config = dict(
    num_hidden_layers=25,
    hidden_size=160,
    num_attention_heads=2,
    num_key_value_heads=1,
    head_dim=64,
    intermediate_size=640,
    vocab_size=512,
    hidden_act='gelu',
    norm='layernorm',
    norm_place='pre',
    norm_eps=1e-06,
    positions='learned',
    qk_norm=True,
    attn_scale=0.125,
    bias='all',
    tie_word_embeddings=False,
    parallel_block=False,
    init='trunc',
    init_std_qkv=0.0385,
    init_std_o=0.0478,
    init_std_up=0.0551,
    init_std_down=0.0551,
    optimizer='soap_variant',
    learning_rate=0.0138,
    weight_decay=0.0,
    lr_head=0.00996,
    warmup_steps=51,
    schedule='wsd',
    decay_fraction=1.0,
    decay_shape='linear',
    final_lr_fraction=0.0,
    batch_tokens=65536,
    max_seq_len=512,
    doc_mask=True,
    train_tokens=214400000,
    max_steps=3272,
    dataset='wikipedia_en',
)
Each number is 128 + 24 x the weight over the matrix's rms, rounded and kept within 0 to 255. Layers, rows and columns count from 0.

# layer 6 attention query, 128x160, rms 0.0384, rows 40-53,104-116, columns 0-79
[[108 127 115 134 157  95 132 130  74 119  92 174 116 141 128 140  86 161 111  88 123 108 116 132 107 151 155 122 121 139 110 165 146 115 121 181 111 130 117 136  74  99 122 132 123 141 119  93 185 135  94  87 149 128 187 120  72 117 133 159 125 167  99  91 145 104 126 137 114 137  97 100 134 123 112 137 179 150 167 131]
 [141 107 141 149 131 191  95 178 130 144 120 116 207 114 167 118 120  93 135 110 108 117 149 126 128 107 136 188  82 112 130  89 126  75 101 164 142 119 132 111 156 118 167 103  84 103 160  90 191 138 154 134 136 117 137 128 130  98 113 156 131  51  93 118 137  86 149 136 103 124 145 169 144 100 127 142 174 156 118 180]
 [133 156 177  96 115 133  78 118 162 123  99 113 143 102 144 158 139 162 134 130 137 134 135 120 103 159 107 111 113 139  99 130 108 135 151 120 122 168 138 120 157 158 114 100 139 148 176 110 138 154 148 162 163 130  95 133 142 158  81 125 103 122 108 134 126 150 120 163 139 120 155  76 117 168 145 144 124 111 150 148]
 [123 104 112 148 168  96 141 137 145 136 149 133 110  96 135 147  99 105 136 120 121  58 174 158 117 119 102 118 130 106 159 148 101 103 133  91 142  86 147 162 165 134 134 113 115 135  98 143 158 134 138 117 128 150 136 149  92 163 136 111 137 131 143  80 120 162 144  96 118 153 121 170 139 148 171 131 130  67  92 104]
 [ 63  73 114 140 148 102 143 152 132 134 118 131 127 173 159  94 164 133 125 150 144 119 107 112 138 173 152 156 147  99 188 120 115 133 117 142  99 133 131 150 143 111 168 121 119 146  99 128 130 157  99 149  98 105 147 110 148 133 117 129 105  96 117 104 133 128  70 135 148 132 105 139 155 155 153 117 116 141 120 138]
 [103 116 199  93 144 162 156 157  88 131 119 112 148 121 109  80 133 140 118 134  96 115 123 110 138 102 120 125 108 127 141 135 122 160  88 134 176 145 127 100 131 147 131 119 128 102 111 134  67 129  85 145 137 115 131 127 136 137 154  86 168  90 145 151  87 128  77 150 152 113 146 160 128 170 152 102 101 152 110 137]
 [ 67 117 115 160 142 113 131 135 152 118 157 163 148 111 156 120 120  44  88 181 140 153 161  91 134 111 187  93 115 108 149 105  85  96  99 169 187 195 143 150 101  68 177 155 121  85 133  78  87 103 130 107 114 113 125 135 112 123 131  86 102  78 127 138 108 117 143 148 115 140 121 129 106 102 149 160  86 147 169  95]
 [158 116 127 125 164 112 188 115 174 107 139 108 106 112  81 141 154 124 204 134 143 124 124 129 102 111 147 102 116 109 104 153  93 134 125 143 167  74 139 162 116 133 129 127 123  87 143 109  58 148  84 143  93 198 133  85  89 136 108 146 171 140 142  80 141 118 122 119 143 148 159 123 141 133 106  90 168  95 142 113]
 [140 111 134  95 135 124 115 133 135 144 164 129 164 115 129 135 112 104 140 116  76  91 158 152 108 127 147 165 112 140 118 111 124  96 119  91 151 124 139 117 141 122 107 113 123 137 114 108 150 130 155 137 142 161 132 144 130  96 121 150  70 162 123 122 123 170 127 149 109 108 113 119 152  78 104 129  96 144 148 139]
 [137 132 136 141 120 112 116 117 108 113 118 149 109 136  92  94 130 122 119 117 115 110 155  81 135 119 148 112 122 111 113 111 112 142 127 149 128 131 127 118 141 151 136 122 136 122 129 112 119 130 106 125 100 124 116 103 141 138 123 146 118 183 108 127 142 146 139 131 143 148 118 132 159 127 113 131 101 116 113 138]
 [136 150 119 159 129 123 148 128 173 126 110 104 133 110  84 137  82 106 147  68 114 126 152 177 150 160 117 107 142 158 130 137 121 134 143 143 134 138 108 130  73 140 133 115 141 139  64 108  78 101 160 173  94 100  85 173 136 115 139 117 118 151 135 104 152 116 163 145 143 107 166 102 157  99  99 129 142 156 148 134]
 [127 109  96 100 107 182 127 157 137 113 121  91 119 159  79 106 131  92 143 148 144 140 110 150 162 122 122 166 150  88 130 123 110  90 154 113 119 147 115  91 128 101 158  84 113 106  83 167 145 111 122  79 120 177 126 106  97 119 187 148  84  95 136 165 167  85 153  86 100 129 123 102 156 181 179 126 148 143  98 167]
 [150 146 111  95 145 107 122 133 106 138  96 116 117 107 112 130  91 128 164 125 145 121 146 146 124 113 106 138 136 116  65 119  88 163 163 133 104 116 173 148  97 117  87 101 148 135 158 164  88 137 156 156 174 118 157  72 118 161  86 118 117 143 144  85 147 142 148 133 129 142 135 141 109 135 103 133 136 139 125  85]
 [130 126 150 146 126 133 100 161 132 146 125 128 112 129 137 128 166 107 132 171 140 141 111 121 119 119 141 108 124 118 103 123 156 129 138 161 123 151 114 157 136 123 162 124  98 118 120 114  85 128 139 142 149 119 162 122 174 130 130 105 137 125 124 125 136 138 144 145 132 138 118 140 175 127 129 125 125 121 154 104]
 [134 170 120 139 121 126 118 160 142 125 161 165 156 150 135 144 104  94 184 128 100  95 104 141 144 126  81 151 102 132 124 125 130 137 127 109 142 168 143  95 104 131 133  81 152 119 133  97 165 107 115 116 147 128 144 114 105 160 132 136 107 136 121 138 147  92 115 125 128 138 122 138 135 131 107 165 143  86 119 150]
 [115 138 136 122 151 131 143 127 161 154 160 129 128  92 101  83 127 137 119 159 123 119 134 119 167 125 151 171 108 131 139  92 150 108 114 126 130 105 158 128 135 115 108 167  90 142 120 133 120 137 116 108 112 134 115 142 149 116 150 137 141 135 128 111 125 101  94 130 129 104 141 186 132 138 148 137 159 158 174  96]
 [124 125 152 113 137 118 141  97  80 174  65 119 106 172 139 120 134 126 142 182 139 149 123 100 125 142 100 133 164 143 103 115 108 119 129 116 139 122 116 124 146 132 113 104 108 137 139 128 142  91 136 169 137 123 134 114 149 140  93 125 155  76 102 183  90 103 128 105 118 116  82 179 145 130 126 150 127 133 108 118]
 [114 117 116 102 132 137 111 152 147 111 112 148 136 128 116 131 128 108 141 141 154 137 154 102 115 160 109 151 148 156 118 131  72 118 119 103 150 132 134 107 127 133  95 165 136 120 139 124 125 130 104 124 116 120 115 144 119 131 110  95  87 152 127 149 151 115  99 121 141  84 118 150 118 130 123  85  92 147 104 138]
 [118  95 116 126 102 128 105 137 131 142 116 125 135 126 100 120 140  81 123 122 125 135 126 155 123 120  99  93  98 147 145 140 159 110 157 127 141  91 122 137 158 123 104 147 110 103  77 140 144 121 186 113 131 136 179  92 124 129 122  71 109 152 168  93 174 118 133 108 180 149 106 122 121  87 157 136 124 143 150 157]
 [113  82 114 127 146 135 111 106 151  98 167 128 159 129 166 109 115 160 114 128 177 148  95  92 106 110 136 142  98  86 132 135 136 124 121 159 129 107 115 110 128 120 109 140 131 141 112 128 127 150 129 145 129 111 118 140 119 133 101 108 141 110  92 121 137 132  88 167 101 118 162  91 113 147 155 119 106 133 102 110]
 [104  91 116  79 150 134 110 110 118 115  62 137 104 110 120  84 149 132 119 161 141 158 150 115 153 139 121 144 150 174 134 102  95 125 128 164 121 108 144  96 151 159 123 132 131 172 105 132 118 107 115 178 129  77 115 129 184 154  92 119 131 173  96 138 106 125 121 103 146 110 112 156 152 134 154 123  70 123 140  89]
 [ 85 132 149  93 115 125 126 136  88 107 124 128 160 127 145 122 141 156 151 142 157 116 148 147 115 113 119  90 144 161 126 138 129 132 138 138  96 150 112 132 122 126 142 117  94  91 129 157  88 136  93 112 129 171 137 138 120 104 119 155 105 130 137 140 149 120 126  95 136 142 146  90 135 113  82 107 137 130 166 103]
 [153 142 117 109 141 128 150 122 116  94 148 147 160 114 145 118 139 104 125 129 128 128 149 141 120  95 144 108 122 133 155 100 168 130 167 154 136 134 104 136 137 169 148 119  99 105  84 162 100  99 155 138 101 131 181 130 130 124 130 116 137 126 103 153 128 143 154 123 117 116 135 117 116 108 113  95 133 149 131 134]
 [117 145 127 126  91 145 131 126 116 116 126 135 128 151 126 107 112 119 102 147 130 136 151 117 100 128 142 123 143 121 123 126 139 120 117 118 112 116 119  95 131 170 132 135 124 105 125 141 104 110 130 126 121 137 137 132 127 141 140 110 155 134  97 121 137 127  90 132 103 117 103 137 154 109 120 102 105 137 112 107]
 [126 126 140 121 194 123 105 105 165 137 137 139 113 117 108 155  95 116 101 170 140 132 105  97 118 123 125 143 126 141 152 134 118 124 144 113  93 124 126  95 127 158 123  93 138 140 162 142 122 112 130 147 173 116 105 123 108 149 151 150 116 139 118 131  87 178 126 132 148 100 121 139 136 149 149 134 103  92  96 126]
 [146 138 167 118 137 136 136 154 143  70 125 158 138 139 129 117  91 109 114 112 120 128 106 109 136 122 142 120 103 141  89  81 153 135  91 164 111 154 127 133 134 125 148  79 154 131 142 115 140 136 134 133 124 162 116  88 126 152 109 136 129 171 164 159 158 154 110 137 158 124 158 129 132 111 128  95 151 127 129  99]
 [147 108  79 126  94 104 163 110 127 115 148 123  99 132 149 159  92 133 101  95 146 105 136 133  91 127  95 134  94 179 127 120 153 111 146 110 109 142 110 162 101 112 153 108 143 133 100 160 185 143 156  99 141 163 154 120 100 122 143 123 122  98 154 107 143  92 138 169  97 146 129 143 136  98 128 123 118 106 168 127]]
# layer 6 attention key, 64x160, rms 0.0387, rows 40-52, columns 0-79
[[147  73 115 114 182 119 115 122 109  99 100 171 146 121  95 117 135 119  97 109 155 144 130 143 120 119 118  81 106 107 129 123  94 149 110 166 136 117 118 126 132 129 154 153 142 134 134 118 145 165  92 155 143 108 148 143 102 136 117 155  96  76 144 104 118  82 167 100 124 124  71 132 142 113 138 147 144 107 120 153]
 [127 133 126  97 138 154 165 158 113 129 152 112 110 133 157  96 132 118 155 189 122 107 109 195 139 102 121 174 122 133 149 104 173  74 111 119 155 175 186 159  90 134 119  54  96 108  84 185 113  92 141 104 161  69 160 146 154 103 142  92 108 122 124 159 124  91 124  85 107 132 125 183 125 110 151 119 173 118 106 149]
 [ 86 114 134 133  84  91 114 128 113 100  83 135  92  85 157 146 131 176 136 170 161 133 137 117 129 102 106 103 147 130 109 142  95 116 120 185 117 135 146 112 147 129 134 150  91 184 173 163 202 120 137 180 162 145  76 134 156 160 122 124 105 119 131 124 122 145 122 145 115 119 159 103 163 158 133 135 102 130  91 164]
 [ 80 135 129 149 155 120 141  95  98 155 135 151 109 134 157 119  94 171 139 129 144  65 179 122 161 107 149  76 191 109 120 110 119  73 148  88 128 108 139 146 191  75 148 117 117 127 115 124 115 139 162 151 132 113  79 135 113 150 138  94 146 153 152 134 164 141 147  79 130 102 121 137 146 153 104 115 109 116  96 123]
 [104 109 118 159 106 143 108 138 122 196  96 139  92 142 142 116 152 128 135 135 122 147 146 114 110 151 129 138 108  89 128  99 114 144 117 145 111 159  87 130 184 140 186 139 133 122 164 129 120 148  90 143 154  98 102 105 178 137  95 144 109 148 123 109 156 102 119 131 114 129  71 113 147 132 177 143  69 130 134 138]
 [137 108 156 115 128 148 129 149 137 127 110 163 156  70 170 105 162 159 139 127  69 157 111  94  81 121 165 132  73 129 141  92 159 197 162 113 104 120 115  81 108 154 104  81 137 126 171 165  91  99 116 129 129  97 161 137 128  96 163 100 160 108 140 139  95 162 118  57 125 118 168 164 100 148 146 149 142 173 150  98]
 [ 89 123 145 140 122 121 101 128 130 139 141 137 130 165 193 148 141 129 136 132 155 157 174 106 112 113 205 134 125 119 134 104 114 155 101 161 126 171 135 111 122 137 120 124 118 112 103 121 124 106 147 114 107  94 164 123 110 162 104 147 124  94 144 132 115 126 128 169 118 145 135 100 120 107 143 129 104 177 162 118]
 [143 101 136 117 149 134 153 146 120 131 160 142 161 165 116 147 131 104 171 152 140 175 118 164  98 129 135 127 104 140 155 150 159 160 128  91 166 117 128 180 101 131 136 114 131 100 100  98 141 140 118  83  95 136 109 112 151 121 164 117 136 157 136 101 185 146 139 159 117  96 142 141 110 131 122 136 122 129 104 133]
 [168 143 117 112 158 126 126 125 109  99 147 130 132 133 134 143 115 108 144 145  72 128 135 148 170 147 152 131 148 143 153 146 131 120 108  84 138 116 144 151 151 112 158 141 129 100 136  99 176 142 135 103 147 155 132  90 101  77 141 133 119 116 142 116 138 107 127 170 141 151 117 127 137  64  81 126  90 132 138 113]
 [113  85 107 118  96 114 138 152 116 118 135 150 123 119 117 132 125 106 106 122 146 115 131  93 124 121 134 115 150 123 106 125 133 114  95 143 142 134 118 132 118 124 108 153 119 129 142 119  99 118 135 153 116  96 128  85 127 129 115 111 121 102 102 122 138 113 130 157 131 116 130 114 125 137 141  92 142 158 115 113]
 [140 183  88 115 116 165 124 115 148 129 115 120 104 120 133 140 101  86 111  82 136 131 145 153 112  85 163 116 100 117 163 184 130 109 150 112 140 102 139 152 146 110 133 180  99  85 117 155 101 118 111 142 137 150  85 167 135 164 168 119 144 129 164 133 137 191 161 116 150 107 122  99 138  81 106 153 149 143 139  89]
 [127 151 127 122 124 159  88 139  97 153 158 118  98 135  86 111 149 115 183 166 162 132 116 130  73 155 144 160 133 115 165  99 132  88 133  97 133 162 169 106 163  80 114 125 112 124  99 173 163 134 152 129 123 160 103 110 118 147 178  97 107 100 153 168 135 142 115 108 124 119 123 122 119 128 158 138 134 129 107 140]
 [128  96 100 104 119 137 116  99 120 176 119 133 117 116 141 162  93 156 123  94 132 139 171 143 131 141 122 129 141 125 113 126 144 133 117 116 131 146 136  94 127 171 121 119 114 146 142 119 102 154 165 132 118 135 145 127 117 137 158 147 144 132 104 130 123 158 154 155 157 126 120 180 111 131 128 127 164 103 147 113]]